{"n_layer": 17, "n_kv_head": 3, "vocab_size": 1024, "norm": "rmsnorm", "parallel_block": false, "lr_head": 0.00774, "warmup_steps": 0, "schedule": "wsd", "doc_mask": true, "steps": 4728}
Each number is 500 + 25 x the weight over its row's rms, rounded and kept within 0 to 999. Layers, rows and columns count from 0. Numbers have three digits each. The size before them is the row's rms in percent of the matrix's.

# down: layer 11 MLP down (transposed), 768x192, rms 0.0654, rows 296-364, columns 0-95
# up: layer 11 MLP up, 768x192, rms 0.173, rows 297-365, columns 0-95
down296 106:449560489475489478541511516518455484532532506450492492461524542462500497474487492510506528526524504552536467520472507467514509477512500506493509498527521476526483477487506476499482457462467535474499495494506540486501506535506514469583535498475494472510497527487524490459481538503528487486
up297 096:476463494526505507447526509503531521508532490449483480484457527513539513481467491485466520499504496478509519492471474532478485504519508543484484472546496475522493496460503506496482500524445476510476476510536497513483508476513540478487497562501496509534538515503531471499467557493559532509
down297 097:511509511514541527524485515543540523539536503555492486485503529534524472531536495476462512457553517487517515503483513556532555491502508492501533453491527512508517498469492500493514530498516527453496503482540515489478521552534514542515484498526482524506474534495453491510489532468527507533
up298 090:535533472490474461512507501500478543493486512532454482515528475472522480521453494487471522480442479524511507478545497492494492503497499486513484487463489523531467498504482487463477493529475494501507538496499538513530536472504481526492473470498489537498474498490506484492536432497494470462
down298 096:480504484552494489494527478484501491521477496502500520507494459473472539510528481485488507470522467477521435525497495479526496522479510513555489454478531464531537501470477465461512539514475536488435529521534481552535486488482503497469521510515534461466490521490437501483514495530524488464
up299 100:549503478506524464495466476509485525477505500502490528505501526500516484519447500514476479484484508459469499496497529475485514484498529497455489488505511499457470509447469454523538531488485500476489571473508477489481498505504501444515555506517514525495495493525534546500488463505526521505
down299 100:518459470527488508491491491512485518509494459492519479469515507484448507483504541529502432459542541517483479478488478513499555489480509504479558493534496483475499515493495509496502466486485514440493562498510492507535496512480513461543519529476488526496502485503520499506482502508530514552
up300 111:495436482483492501468526498496464496524528492456475524518488512508449503535490508511523518518430514488486485493442444502492475476484509493471520469488506500539495524529480504483466472558533475496508455520470521507511502495502474492484507492559514518500486513529517506541485504487534515500
down300 107:506510497464545500517521496525519473538501496513466504519494516490500502463491439522498489494486468511494482520540476504510505538494491479494501514507467540460507492499469491513503482474521464483528484510450515486529542518535482521489515479506488489468496523524528467516524530502545472495
up301 104:522514467497547450521433444477465526474498490498494503457490440516495505456465522518450518551506497448521496554518497507494543525453515503492515502500511497501525519489471494513505508511480507473524527510494518484481490442488521490522487484494524508520501489492488508505512514483510507547
down301 101:524461524516496481483511470497490478525489476492481501493502488497551532486487492493461516525528518478501466534501453489500478520506468488562531548524524492523511522502503514528501504520482468487522529540466473492485466562537508503468548493493498512519488504477508493502489488509477480544
up302 109:504541526494525475519555509495548535506471506483518459537482532494439454480511499459517500510474452508521495513526475459477502480473522528507483517531525465525461492469480495530498467521482480508505476497530478493464484529494475517522523454505498482523510516492486474486485486501501499486
down302 111:492509525541498537509490472535520480528517469497512477499485427488487472511479467498511468511491482474513464515483493500554513495481506451505540482486518520508524547531479515481501548526508456489463454551535488500492510492500494549483479534482506477474491544462523478508494503483502509482
up303 097:515509466462477469495490513509513474494490522537535541508491473480511529509523502499528517524503478537507489466507473543493488466449538543479538476522506501488500493466527475478521463487483476516512481522503558528440499498514498481477489499527507530497487532475512481496490482489504461470
down303 100:484518524517527505509475527533532465486524500440512477492487483462530478436505475522576488497508495484504480501522495527473485496478580548488500500491505523511470459460473472488520511518499525515494511437512524534481481477504467521500498488469479521538481472471500500509460475504462511509
up304 097:511523482474488523492520513491502495486509509528519493452521488515472511506556485511504493528475480513497503475485494505504481508420533518483514459529449506541506472538493504522500522520534531473465471501492477511518506465488493480494489497573525479509527505498534517479485474499476481478
down304 098:451503507464463482471449492470484517504513496519498503520479553493548502476487519478490529482465496471536483517511499517502445460518502497466516539481481508485468507475512494505510512457499517485466474467502521464473528529513480486512516499463520475488471494502488507545491469502516496491
up305 097:454472476508550483470490488477537503518502481466459475563494540490539482504457527507502485483463527517458484535519515544489505476500499467511455547502508513487496511497488510505498494473479515528506516482490501478484516515485524487527461485481505539500427536498520502512485466528489497445
down305 095:530485548483493496468466499507521477476504486529526473481540487483514438504526515497494473491507511561502454486541507483513482526495541503514471547542527513504505509496517526464492511496473510479513568475504470500484518500479510519540428493487518499523462512508509534472515505501464502551
up306 096:501515508519486485478453485485469484500458498488510486499470555499554486500454530509512522481533535471512505474486560474487511513490507498470497440506478487465508473515487526508509481469476504514473519467451498518468503494500484493532503533444491478480534530518501487528505517472533526496
down306 100:541492512516480487473502523530503505492549518475537503467514496471441519459490470497508543547482522500533500503525490480492515495523519507520481479480531524499464523506508499521483477494518482508519474528496503481534502511496452517527537532519538478470492488502537518515509495508513493521
up307 095:462494499520493447517515478469533491480483503504482514473492495517503478504522522491507500490504467519491489503505476553490493524547528513478502466502498501477466493496492516506456454478499479558490495456461535497463551501470513513524524511524510511528488469480551477482452455470487491495
down307 096:501495449556471479517528467514490489492514529558495519480497498510497502508464502519484487497522481544490546426523510519493517532528551521501498506536496472500537513500517470504494530565541523492554504484489475506476539497490547485497489494468511509480483500530528506507461504493504510482
up308 096:532479470496517519488519534521452489499519513473490498416515475469490508474505455509514507510505507475485520544469503504512533484530566499481487506497524458500479431514524522518532508498501502491452486501513481509473502489485501502539516489478485541494515521460477489508524527497470516518
down308 099:511536500470536491492502526490495475528515531508504475503447480516507491505494462475511521571510489519496500454495508494495450506517535495530501456492482455471515474543513494444518502482485564497536471468523474518501502523498525512500527575466489478493502498486513493506535536483498500506
up309 097:536488501484528536478499462498481482509484522535486463504475456520480509497502479543473528544519515507493546507540479504468511485537534520507477492559483512471494518464537548502519481528472558480465505493502508522499504513512493480458573461551483528461457539523503493537474504538516516499
down309 092:492467523495518558508502471464491511500483547551542477468477525511510518514524488534482503507489474489486550483518500510513490497506559553520517474524523517516502480480508500516500464478514517473501512511521463488510499501501491514505476473502510541492516490488496470527524476519528504461
up310 101:479481516480519488518539486481499484517528468515481470526506497508501463515415497482483511511466471468496476526468507478475516527476508532485496535521503512487512533526480497473506489492454516493437521498478534553505550504470478533466516475500532508505509503531517519470474490510513501492
down310 102:518494463447508509511583538533487505504502525508498555500529490524475482538468524487532488480485490520549508496476499488530501474513501501496486506530516540536506481507499529505484484524436487470492502493534523515501469525518465505498473504494497512477515491554497491504437500568480502458
up311 106:494478525450513498465518498501486522525523458504479490531484482474523545516475464478477482500441468508525479521477550486494514499476474452468490546470493521492491489471453482501506462494500549515507522515544545479477483500466504443490506544482523474474524506506519512512483489477464478467
down311 103:494515465517542503508519529511479513487497528514565512504469503502479485522525495441545523498494499552527506513548492503523463509491501533492532483520546551508471496513472524516484504527487533506495519467483472527485535499493517532532471466501521523480503470510477554530505478499504465510
up312 097:503479528493494498562478502476512519526523483500475503487502478485471519501531527526495537474511443487491454528525482507479538516533431540461495497494517509479489548460493522541529487552528502483462473440481508516475484457467488467542512493509485456521497499501484491547489513477467492473
down312 098:497512516517469493493492491520469499511512528481512507554507472496504511488503524460502538496514439480497461508532523451483522572514464511506520484508494515504478552466459490475527520511526467474488449518508500525507448489482511490502517497495501482538540485517477486512510481491460512509
up313 092:493518472476478445504519465533523508522469526534510522451501521486508513527519507501478473470511518496517510466531508522505492496508533509548526485469524468475516485485495534496492520522456493492470507520480496484461547523526484540434468485568501479491488552503506525526496496513519508523
down313 095:540504503497518499481499512499484502484479458506481516451479508473441491478416516526485511472538518509485467522510483491528497466488505519477489481501453536472501520462535492461527498555508486504517499484488522522461528527485532529498544473509535519466536492518489488432553480514504480508
up314 088:496525547512484494518476512477427535478470491491515484518513472484496503535494496495527487482523493513491466519464511519510513540500518492515477506509465508540536533493479567527477510488529552506457541526507521517509548479506494536440511507525535495497487485497529489480465483516513511533
down314 095:523481500519488515500514549505525515487500546483550513532503513457506463478522504527542515520527497494537438487499482446492496517468522475508493475486455519533511467488514488528518500506508533497503503538469539489461476484507537546477523539519479514512483462490533485468489522449477506441
up315 099:509542472510548510553488484519491468515494513495495451557475474480499486497521517493523543535486533510427497500514529481463453464501508486522426530475492485467501488485502493515505525533482467459497496473480496495466501463485496450483494448520535531494506489504473463485534525490510483475
down315 102:511504492504493489491479513523509510514463500501496509566511490488523490503498515512457505532506509521522499533518481510463431503523476473499541469500450453513524534540404503522526512504524481482520494493521465487519521499504494444507480470498482474499479506470515497487539505515510487512
up316 101:460510483507462498489511463502501487516442467524484485481476473531458495473448490502519467508462509515499480463520500493479508558534488505489518498521486487479476514479495518513543479519485517490497472489497554490497536489503488536537518539501524533537544474518485448538452496496515475512
down316 097:476532471456480486510513520537493457501531499539476466463518503503541495476494558531484488461514454504526467498506470470495519470488461509499518510467493466488481467481478519460443501501517513511455531472472465498477516500504527521517522515459531505539535492477525488525549491481536497507
up317 094:492497519531530483483538457537529497517517514448486479549521517515507520448500487516484512539456492486495501524533515499480528513511504502479514476473567477551525523519543514525485488503517499488512489550480497474506501484506460502512532485515535542500518492493516472497528526512505475519
down317 098:512461531526570499489501514511538513483489573521498512489479535547473486557493508467484506494474495503481463517466466494493509505516484473565464487551482472520483524508517500483495479477476487464505530521545497500524556515516506473512549496506516490518505497496518518487490482509502476459
up318 097:482527475540506498533472495459490498492523470523473498488524551481494523527493496505511531472456508502495479497504530551490501517473475517478466467473479517491486495539494552460492466500485480558477471482477451489504497460458526483480508505506491509510493519492524516487519480467516493440
down318 090:542469508499481482445529503498512463482476474514494520528501518459511499498474519520490486505523548502513494527474535480490484520463477500462510516506502453434503462503502546463544488490518482513497523521538512571522503451524480486487514461457515520512521524480516537451501497477461538505
up319 095:498534514517505549527478512457547548474510482486476529464456523489453513525489506506500527494471530535539520492461539469476457499476509484481471440547483528506508511527507473492513510453527505549477494467479492517540464510481515491473494501507485471472494490462562517496483525526555511489
down319 097:502484503536510498518500507525527523516485502518460520480466473480501464480524479508481527468482487480526475482525507543503446501545487480526535498544449521477475518542473494501536432491547459538482480491472504523481502512523511490476463528501495450515506526485495553505445480539503504516
up320 100:503473500480536505480474509515529502520474486502515541460526485502516451501478545517522531558533524512502455545465485509513501469503507531509491485517528476487448470498455508502506493512493477506460493479498488494491488539520492525506537503496512516480479484458546512482506520536503471523
down320 100:537530506496485479531500488524489481507465561487500460514529491479481505524492526506485492486506510525495507548503507525495506543483543535491491479522495490493516525489503469498472483475500480502525455505489521584547548524543545510491491496494517482474483508468509471481476465492522544525
up321 101:534486559476496505567503494461464535502516509520454509483528513464515495536552464491530532513482511510511491531513488458529540512512511523511514513551517450502526473493522525512507488492536478524495552516478499488467519499514526465475525492507493532467537500499526523470507544521520501510
down321 102:493512479471508494497502485494498537471519463506507483482515469472529510479531541491523460516451517503483482510495492568513451516470493493514473491525467492489518457491478484484494463446538499482557513515525522512524516539467535506468508467467472464508519529475538443456450501508515479483
up322 097:480471485510520491491488484475509526525459522461510455553524477498530505503489470540511546456477537504521504537532494488474479482506496511496530498535511472518481528478508505485544525505507444490529512516477558505465499467473521492488544506521489493516550517474529499491473530506466505529
down322 093:541503467462460454543498457491504494480447508513534489488509534498472505508512495516494519494485430499464498501500510474489491516502497489477541487507463490505503525503476473488520484476512522486533471491473528494503455500477551508463543530455481445487469517494502536500531522475471475495
up323 103:503535512500513507459497491495540513488520476453454491552519508488496540496469513483508470509495528516459482492417457525507509480493540485472498519546498467501496562475455487519457514473494522469487531492491501474498510489459491507505550490499544521491504512508524501545487459482532465455
down323 103:472468522473539517509485494501504482492527483485483497504501478527485547551509473486494474539483490509513501487482513498500502468487460548514449518507487485514469503492462482511502467509481507478504543549509513497522564493458539486539478494527552438478520543499471466474500445486529471503
up324 115:525524540450499501580490514460494500477531524472580459494502503530541552492480555550481503488494493552513482467515505521471488488491539497462487496489487520486482487484466515512470474488487460531470496451480489511472507486489469475474494473476510496527516502514533480510506490521475486506
down324 113:503503555503514470507464529478466496523494457538495535492476508499509503495486492503514527493527501527511491495513507504510505503492497505509504479431496419534474504509543496494438492438496453484505470491474479505503503515481496507487465517516483500543511501499527544489502482461487501505
up325 100:503508508476507516490469454486475516487463485437490524491507467516491500513483526552488546484463518496490459515518482559497543492475526478504482499500479497505499546453483479513524522535472496472512498527486480484472499477488567504498425481493517482503535513487535500522473505514519517511
down325 097:502502499506498546472481549504537447551505497468543515525454516558508492505481485527497538524466528488540456455518551528478538493471462467497483495519478511505483524522473490469480528496506501477475492523479506527484518464533495504500515437548523484500471506461504535491480501471489510529
up326 098:490476504502480537490493510545547473513401517495516479478506503519532496491544498503456487479469485511493509460487534496472488486534494468543553488505483507492493490502511526511501474493499520484448508485496496502498483521486535435475511494525505545486523462500508493515487483505508449459
down326 098:478510585503517484490505533518492485558526491466483485473482500525497514478470485519493512514544513498538511518534509484456536455473481447518467516476469524464426499529518477494538472514490490498469497469488510497533484470528507547515510499516509511529550495485483526523537502535516491511
up327 105:481457546548496469458493489525491510464505481509519528474512515506483467445494468497503517476516498490508523469477509488471476540501476491505467483513488479560494511484512489535465537467494466474508474499529567510439498512477471491532523558528511500489491494484478544525500534539549517478
down327 103:505557469494524496485488496540512494499511472496499500510521485461470513453480503476532485505513492465557506548510480501535476486509508498494491485516517515483535496515521538520517488527527491495511459477514521533466510503510554507514491529510434461530487495465526497488492532493511493503
up328 092:509505522534506489441465479477525519506491487467494498528498463507504463521528503525453514456498484514486500522537507516459462495468483494496487499480495486481452476538523473507531514448478504514496500488496522530469485513479501507475493521513521511475480489501511512480490447528520527485
down328 092:506477547472510501516544498533484488497433514506521467528501556494507526504522473529517568456513486484515506508532482524518472488526516517523491501526523513503479467461547492507522517479511486506506477500491467452526493528511478511470471515484523452524462481497479493496515479532460490474
up329 100:459542505444475502446510506518495491506499509470489522505499512507477439507494471480520506484516512482484512497522487414467480456487518509517549534497509453509531487525524486557455502467460524495544509473512477502490490503508483513460495485505471494511479490471521459477525528524518520497
down329 103:472465496548507492485511500510483496522512513477479475489519495525457502518505550556541471548491518510489491500523517521541515497505488535515474499496496509498489527511456454547461452505531481494533531521498524455480487519528535489525471529473522474462496509474533477481513510515494560512
up330 100:494463511496492547496532482493493572492507484510504502483513472452499522465498489495505487517496506476504527508499461481464513490523524505503510522469508473484511488477499497522481422484527523492500481488489534458496472500498469519514482513513492537523495451497549502487523499515522502478
down330 101:496447449475501473470510468500494513515476490478521500460481532491500552477501506468526484498508521502492516523514471500516455477532506517503539498503509476550483489491526478479516484503505456481474505420474492484516535534481482513540518536498497478461519473458498492466488503514499524544
up331 088:511473522512490479447514504575476520462488494490471518515504448462516477491486497474517504465466513487494505503462505482506509532480514493457504509493507536488471506482496473484528499514512524512524462502487474539481517524490534498494502511489515488540490524496531464514489508514510494480
down331 093:510512519516499508507486440525466467501478498503511559483530510485516507488522492515526512482482443492525505520469478517514502504481533490521508526485490490498483481451509508496530498477502521486505454451499547466525518493495550485469462495483447488522504439494504526560572498477504452499
up332 104:447473465497499498532484528543481521498451493472493498504503508488421479514509466517461541551499508437507519515494499491483499476498517507498529495541527471488498538505533530507519487490527495465449512492487495502508503521492499502551491437478488456502447528503505491447525525475493495482
down332 103:510441483522499497440501493475500489578481493467528522489517528459480515477492460512496494503507530488511492493474498486479492473483452538475501502498518490444511512509477487529473465474509485469505492474518520464501481467480508522545533524434481508539539489488499539502539484532482508513
up333 097:517490496505500581498483510499535524423494494495544534531493472504485480474481490496509513485500502495501456539544538509457484442500489501495518504467504501496486534489517520489446467492475474528458509550502504492495526531493556483470510526510524538520501485527490534500504462507479494436
down333 095:499489468493526455487489419480476453521459542464524495507476565501520503503497496500508501530511508494512476500491496488504432499478489458512489535516523506497526490489492542518473468514526465522505510506496479492526478482530500525491490543485513496511484507449501505458524496488481504487
up334 101:513503521499510493493456524465463533488431499532551482482485509487552489498561519509482505537478539486495516490502498484522526475459539502519467555506508482526487533511517524494483523494497482486506501470513519523482495460525484519478464480497489451528520478462510499502489480528477450490
down334 100:493504525489508458497500487481525477502451493493482519513529487542532516495475522468507477489504500474494510525537493486514439484523483490544524515526464482531484473531520538511514535511455460524537427498531515522503493523489481505547555505467504523471492496461523535488518474498525491476
up335 098:487524479523524530506530488517504438531495455489500507463464483503469482450501562476508502506467490519507496550470474505509513496443517496432553488484502455516527481525506489481461488499494504468505495521513488434524480499472533499494497489508473526524487548486556487512504492488461470491
down335 097:475543471462493499530500500508498543511515507456454496505479503475522497543489500488506501469491509516478449479458504476484464483507497527515566529496526469493475482553514477474517474497477504465461522480444510516484500496480497471500545464518493510502462499504486495531499547478474466439
up336 096:517511486482511453503511508476473479516479480516476479467527490484432500452511526489469511490442546457513565507470483498514525489493515497488514475505503509482526493484514493515511499519538496498495495558506533483532555504484472468502472517542516513506484501523497517497480522512486543473
down336 101:484475457500513506504457481495502506529502493504502472481499529502461519509454464535516515513517565448497527522512475494493538479475504508504503552465477516493519490460490513479507472470544522527469528478483486507483511509507500522528517480515511547518528489461489514477459464485495501503
up337 105:500512535496505509499496470544527482506466506484508491557466515499444490483510499454511470486488493517499467494499464503490542511480527501517511467507474471550472514468471500536553473517506527523521502525511467527479480519504474510491517506503494515495506483504550509490471493463522505475
down337 104:523484507497519544492495512505518486499504456475477483526489485507464511507493471521519531509512535509512472476460472483481515445494496494485505504502483463527536478472479474471482439474505474542506475483505453504492491510490502519520541513464571536445463494500513489477492517456495520465
up338 099:502512472513511495519510509506493492438490506509494477488498493559491554507523512525527489493496500557471558486511511504522520489506501471516484476505505513477558462500492504530515511526490497513533525483465502446500509491484480504502487514534506495519495543534484494483496503472491542519
down338 099:538484502534522533475490523559510459480482522490500498522469476518516518477452477521479518488516537500513527508506497499526520515477437476504507549496546525495525534529529511495479512514513452483515494523470507475495481489530457477487508497533458524497474510481475516478467478528508503518
up339 102:532499454502522498489522527477492493499520487488535510510485480452529472460486472525453524501478488488528522525527517485524486492533504510504475480478510489487502491491552502474481499469564520542465493480443515526509488499499509490529469503482499504533477497486508483449493513508462532518
down339 102:509474539510495504520437481491528517543450499501512466482498485543502500508485507506488522479505513495483544502472469525522514514580537498502479540507455496506488531503455471542499461480480502517476497510485474500472506509461487494481518495505506466484501509507560510525526511510511497538
up340 097:495513497497464532472512475502502527483480505497440504494443470529507498493505470516512459520466471495515460493492524458496516419515507484492506513476466503517479516456500509530493508524512478468511476535469434543485510487507522530500499491515530533517515532492530515499477519557519555485
down340 095:486506499507493520480485504506503473523503538455479523492467519515505499490505467486477526486513518489496464528547504472524483449487479510494519519484476518446510503498523458456497505493527464497481463501526502540510511487492558469507522537479507517524518546446505499476469468491525520527
up341 093:516491463491498522496516518519491501481484501473497475531540525447504493491506515502512470505498487474478482525467531482474454504469536500515479506502470453464488519493539476500475488527512479533499482516457486463514519464517491515484545497511489506492473506533496505537510563518528523497
down341 096:481509524494534493466481547491507500547492499515518526494438471559514491517518507512499511502504494504519470460510496513499520480483506459541540513509495557466474465483509504482519505500512511444508482460526507568506535493495502454496440527478471491491521514454519511532525477532456507493
up342 104:485508520465500518537490463527515451487475481484485517502470465508491553519516514510470479486504480488528472525502464537515526499533526540512491511503498466501515552502544496517486520525488485553452507493502493469513493491515478544488520479485532498494532522529493441508482505484505487484
down342 104:495457493524504484493508471496479467516505508537470454457496512505501520495479511471459574514474488487527510483461530531533531474507488507537535471504516520545470496500503467436501488548510520504513487495523532520454518502515518470512517500492541537492506474528504498514510526513535500473
up343 095:457510540501487452468479516520474472496532540518508542501492441522461452525509519463544504526484482507455499494504458501488511483544532538484483507544525483496520489504495516531505473515519553504515535529502513486457510519519483487515420488537474461507509503423520476512495482501531503515
down343 091:496479510479494483488486527525480521531531492500473504520491534538497469512492480495522523482528519452466498462457479453517507533508486533486521516525482496517517520502443506501499512511504455474511532511470520509490525487546498442513512516490498497490520469495513517527478478517490502512
up344 099:456517519489508480574475516469472523517507504540492485502510477484478474465483469553477501506493506521517465550517463508491521501493509520513480506493503484528523493492468532522475489463499505493475535489499505479509492477472496532500482455534501485505510469477475518497441519546532505528
down344 099:527497487474507499543513498520467475525484507479529492465498497528512514509479503475446467467502470535506495503553497480510504487539478517493495496456505519530502490482473446487499480501511493456534503510544533507477482496529549482475489551491509467512542505515512507503513516506469489478
up345 114:517479512522537505505461553558491500485478515507486484469454526490541483506514459516497515515493502498500515487522491470477532529499546513480478490472525464511473526518530495505469474436493504487486460470524468469524502517523490507464501460556488482516501504503502531521493538511462532498
down345 109:507480526520521459529523475459557464463487525493498520440470483499517546480485472495507447494463507509460527470476515536573513486494449516481505485472458530499499510538468494504484484486425479521506539516508465514525500521517477520545498479533497508521517511442467514531517520508507499459
up346 100:511450501496508498498482517536489535475499478463468499451505541506483522513478521442497469481462513503529506484526517494515473489497519529484494527464489517508516539498507495503471500507478486544515477523457512467479457482530495536545496500532493510518538485501579510491436482518521490534
down346 100:513537529468473512501488528506526505459526492499488522480473570524492507514491534519490480504493542477506520488468482512507475492516531530541515519508520542513483520456502504517432488507493536485499486513496484533552489546515533499518568541466526454560540491486501435521499529508493521504
up347 092:539527496472490489526512490465519471505490552539555480474477476456458495485491490513494490479508500481493500513508525468517527477473477535539516461506538470484450468519533476467479530452486539510516469507483531501475530471489475514469517489520510503494533486500508471454507550534526453467
down347 094:536515494491543484509489526496499487498519507528486452530521473486504500491498494497478455509528498520430474507526464485519523486525498476480480509517503492489445513501501502489493516490537514475487508492515487506510523509494531534503481486478477491484465512495474479542457486479461491538
up348 101:489547507512503503486517498515517528500537485483541461490518499506507515502516523510515506506490533515457503528483480491444468463489505576513533490506473511543472484523456502465491462490529503501485505513542491456521527535472537490503469462503412488550500500503480556480491525466490468556
down348 093:472482498513510429530538494457466500554475512520455451505464486530511529498499563497488481487511503526506487493511521479489488509467531492488552513525484483484486511495496499487512549493488496540497507536505472500528499516498530509510524513468505435526493502491458505545473477518524498506
up349 098:512510488491464497527514478518517471519486510476487461474511515527532527491475520503485549447497504528447476486557498464488499482487521509515484512503482556477522506462495514523514546499445486520505481505498448500482520507463499480522528496479483527506516484520495523477508526504579473464
down349 097:496519451520451496502508503494485506548473529498486464501481500509479536483501490455466534535501527502477530494476493473462505529507498496492491481506522513533552510506510493519497506491484517471497477454558509529508504560487519525481445528524514448479440465514474516487490495501494561521
up350 097:445519471506458506462511519501512459523507514479539492439516453451480527551500509523496543521435545500504469503526508491530485502507469516488508491546471474475506547512509515518524503515470514485423494511463534498497516502481529459491463520485491491504485523519519501485494498463534482488
down350 099:465442501479494478461477509505512490520462507469494505474510497481440488496531501498455438478537536509489508549491531494540530476519471543510517520459530510528508479472512517505500500481528513479513479474482431505496522558480547478513473468482468470530498495418491483497501557480494497508
up351 095:494458517473491486490485532504544517482507500500545475529514463484539500536513480489534510515487482451489480523475537529509451541511496502482518500499529510522498494487523488493510504533471498500536462515512480518455530514473509516404471515481500512493479511501467482524462477541489480547
down351 097:499505479584523518490506479522470517500483505542510479488460470542508515487504487516492475486468496497498552532498525519512514512475493476530507487503481518482536491468475501472552502465499500505486519474496462484498493554453541477479529530527502476486515502505513520503471553493499495497
up352 103:487500501485519503530495452496490526492447498507471496505450526506436485513474517515514507494451498491487550495506501470453448531489449493520463521531499465487448514516519508528513545502466451531487510461514486482479513492512484489489516476504490489473453480472496493545492496456478558470
down352 100:500503525528522530515515540495496451511525493480496472506456525512487526480529524523475517529471458521487480467489511503517499495467497539527507517466477487492457514486484496543520490418488492477510522477482529496529487449513514557486509510483529539504501516519485517502518463496504475495
up353 105:475468527496472504520504469528503497504546518509531525497502519507486483549486504487484500494535519518466505488535473462449512485493503475504466487500493449463525530509474479494461524450532486502477518493462483539516510531518497506507510508524470486521519515506504519469503517471527497451
down353 101:470491511542489514480541479514508523470507525500502474459511509561450516493488505535521485478515507530493492484488482533498483528484524496493500470484486532528476516497445530529526508496470550503463466484499474511481471521517500467511496498523494477487491456531474505474525528520449508495
up354 098:489521469471508490525479528512489487460478498474512513512516502464513560475487478513553500495528494501486532512519511477500485512469554515534482481524522506493527480479472494466462487479508486514490474534516487505497498536531495456512481497556472473483497519517500507465503501496513508521
down354 094:496486492555486487470483447466504518496527497530499495548515501523464490492547482490477513481502476482503519528481506476521471477567490501494475527532475503503486532500515528553477524535476511528512488475503494503485520499475514513513474534430500520483480504493505492487507490493478496455
up355 101:523516488459468532472490508482543496496530516505481520525513482499526500426506533498471517504467524497514537495469488486454516484487537522502483483513482501452526506518515484495489506500491489497471492538486513456490485543484498473493472472510482484469536491502518525486498446416508435565
down355 100:517490513513517501515516515546504519491551495533479479475482493486491485489473528496483490501461464464495522530531474509504507524503470501540521495487452492518511531506494535503535515478545492478505480487499456462521517540504509528500482500475461478511492475521545463529492476492531515471
up356 103:487550496490489498495481523452505499487508540504485480478466480494494503508479549534464506511497495550499522520469533561504539528488484468508469475492506494520476539539509522461497533499465520486548507493482526503475477477510487471495481489485512488458472488529499524485511510477509440501
down356 103:499551459503507521515500482493523533485477493567506487509460483463509518496522502491492478530529502500510504480468485507483528482504463488440524490469512527525501492568540507523510513491479497509533508501483530460498516513526530487479467513505469485482517511477495484496504514480480516584
up357 110:470495547485521485568508514463465492468482496494478537472472468531485529537494510507496551508516474508506509519521499476464511494472479482472503518494523517468496484486503547496517477516501489517474518492544514529486485430508503452510463533474461496497461468519526498489525479507521494517
down357 106:518522536502509501483512557528513530503479512512473482465484490446471527555476518495503504522476522528476506493446470517486517506526550488520545514542475496545500447486502507466528492466523484481463451532537523494485518508521507499485524487513472457465512475500442503520479451486532450480
up358 105:521526468543473511526486539497483512481549469502490522506526523499483487533490471518465498471471486520488484458506477464480525517501496567537471518469514446546509512497552499440500494486529494510488480486504502500487489470490487488454527471550507524450482496473511511495452509526498450517
down358 102:562504500530509492500545528541521475500522520523546495525549540520473472459510492482483502477520452535497485532537490493543508479502511491534520474494573460525443515516540458499530496526505500422479514485464501508516498460515508547505520483507527513459521490514483524478465507511500508498
up359 087:481504494517511495454532495532516491490516436477549470518517497535510508482466466532464540490497472492475502502499529466502553500464499467467462474457469501462460486472509535513498522503473533474524481515507501524496485439472504492534529498517521532429480548507517502507502455486479530452
down359 094:519501492480546457493536478533527522546475481505547505466478478440495484486466466469481504507484456523471475551479544543489473506494521524517504495461527538480505528486504534521486504469502509501490557489514505508470474514477478523475480522518474501546530504491485452533458485556505491507
up360 096:524486485521493523460471521492516457500470513521517480519477522486551480509508516457513501476513484479518479503488476503495478481510528502516443525491494443511528488503506516511499486558494474469494547480487531497496504511504509515480479463512516503531531546480447500490556506489496481475
down360 098:518554535521491502498491495496515537516493500520507444477488515480530508515533513483574518479482474517458498505447504504484484535501476488519503481510480487533498474569452494521506486531556477533476503500483489455513561476509521473512529513447505481489479519498496495494486508484508516489
up361 103:488458513512486485478489467513472533549507512493507486525498452453450516472478513483472440486501476472513494546495512506520533514511470517513475510493502467527485552493485473489480537491500535499518479560516481502501501481537471494477516483509496491518519501491517544489482486485487476467
down361 100:512491494481545520493499492517508465527495497485507478528487488558500459468504451523437483440537510486525492492505492445558514518475476530512489536499522491528451540503530479505471524513493469478527475526497506471476497471485516510479510486481479528459504520448474465511480471494505492508
up362 101:496511505539480535483468467468502549482539482492466471538515496492504513495504497545531460513505504496482492477489536484454547484493537485512474475474503512474524476479498515525464482502511516458508486512480512458491487488482491460544500500492527459473456484519490535461516469523487511501
down362 101:476480497528461507478521515505522519503508458506479531547488500491498528474470498489506508501492563483510525510478492517498458484538496508472479522521469447493574529508519507517518459525529507494491495448476507491509453514474510486457504451522486506555512521503520511476509467473511499548
up363 099:470525507484463468506461513503501501467507477465468525482476466491521509487510516451538504514451458510492532571542521507509462468476497516465515519509507502474447483497525531475496522445503491476525439525463508504504495530546532507495526506498484538519491493488533503490498500513487485490
down363 098:510525506494492530466518506537537540529494463516517516480529496534490496507511501464507501489507498506479484479467517493516470477498504507515496501526505458546495461518536542511497518484544501529519540507509495546453449544499502509471528498494547507506499563520523498553499500507521464513
up364 109:498514496532518485518462507500533499474491507500433502542529514460510500521472506497492507521467454504492518532520534474485546487474486502511498488495448495498560524468497461545503469455472520511472513537498538491511502455454488484505546499484535512476515489483476485501494495518485518456
down364 107:527484521501476486539527495499530533527488525525547581548487458509548492503534551490504492485471488486516508502504495481515504514498501484507529533473470531465463509498466468512482517520506479468493496517527476529493489490496475517533533530524477447530522509488556553498482451501532490492
up365 088:515499506488542542490479491481500495537501511503469550494499485490517501483513494507515504521465507506537461519520580498489519436504497521503512526504489511496468497495545519504475518550493526502498474500515473526502484479480550515489531484483477518504463542498486516488501507500547475462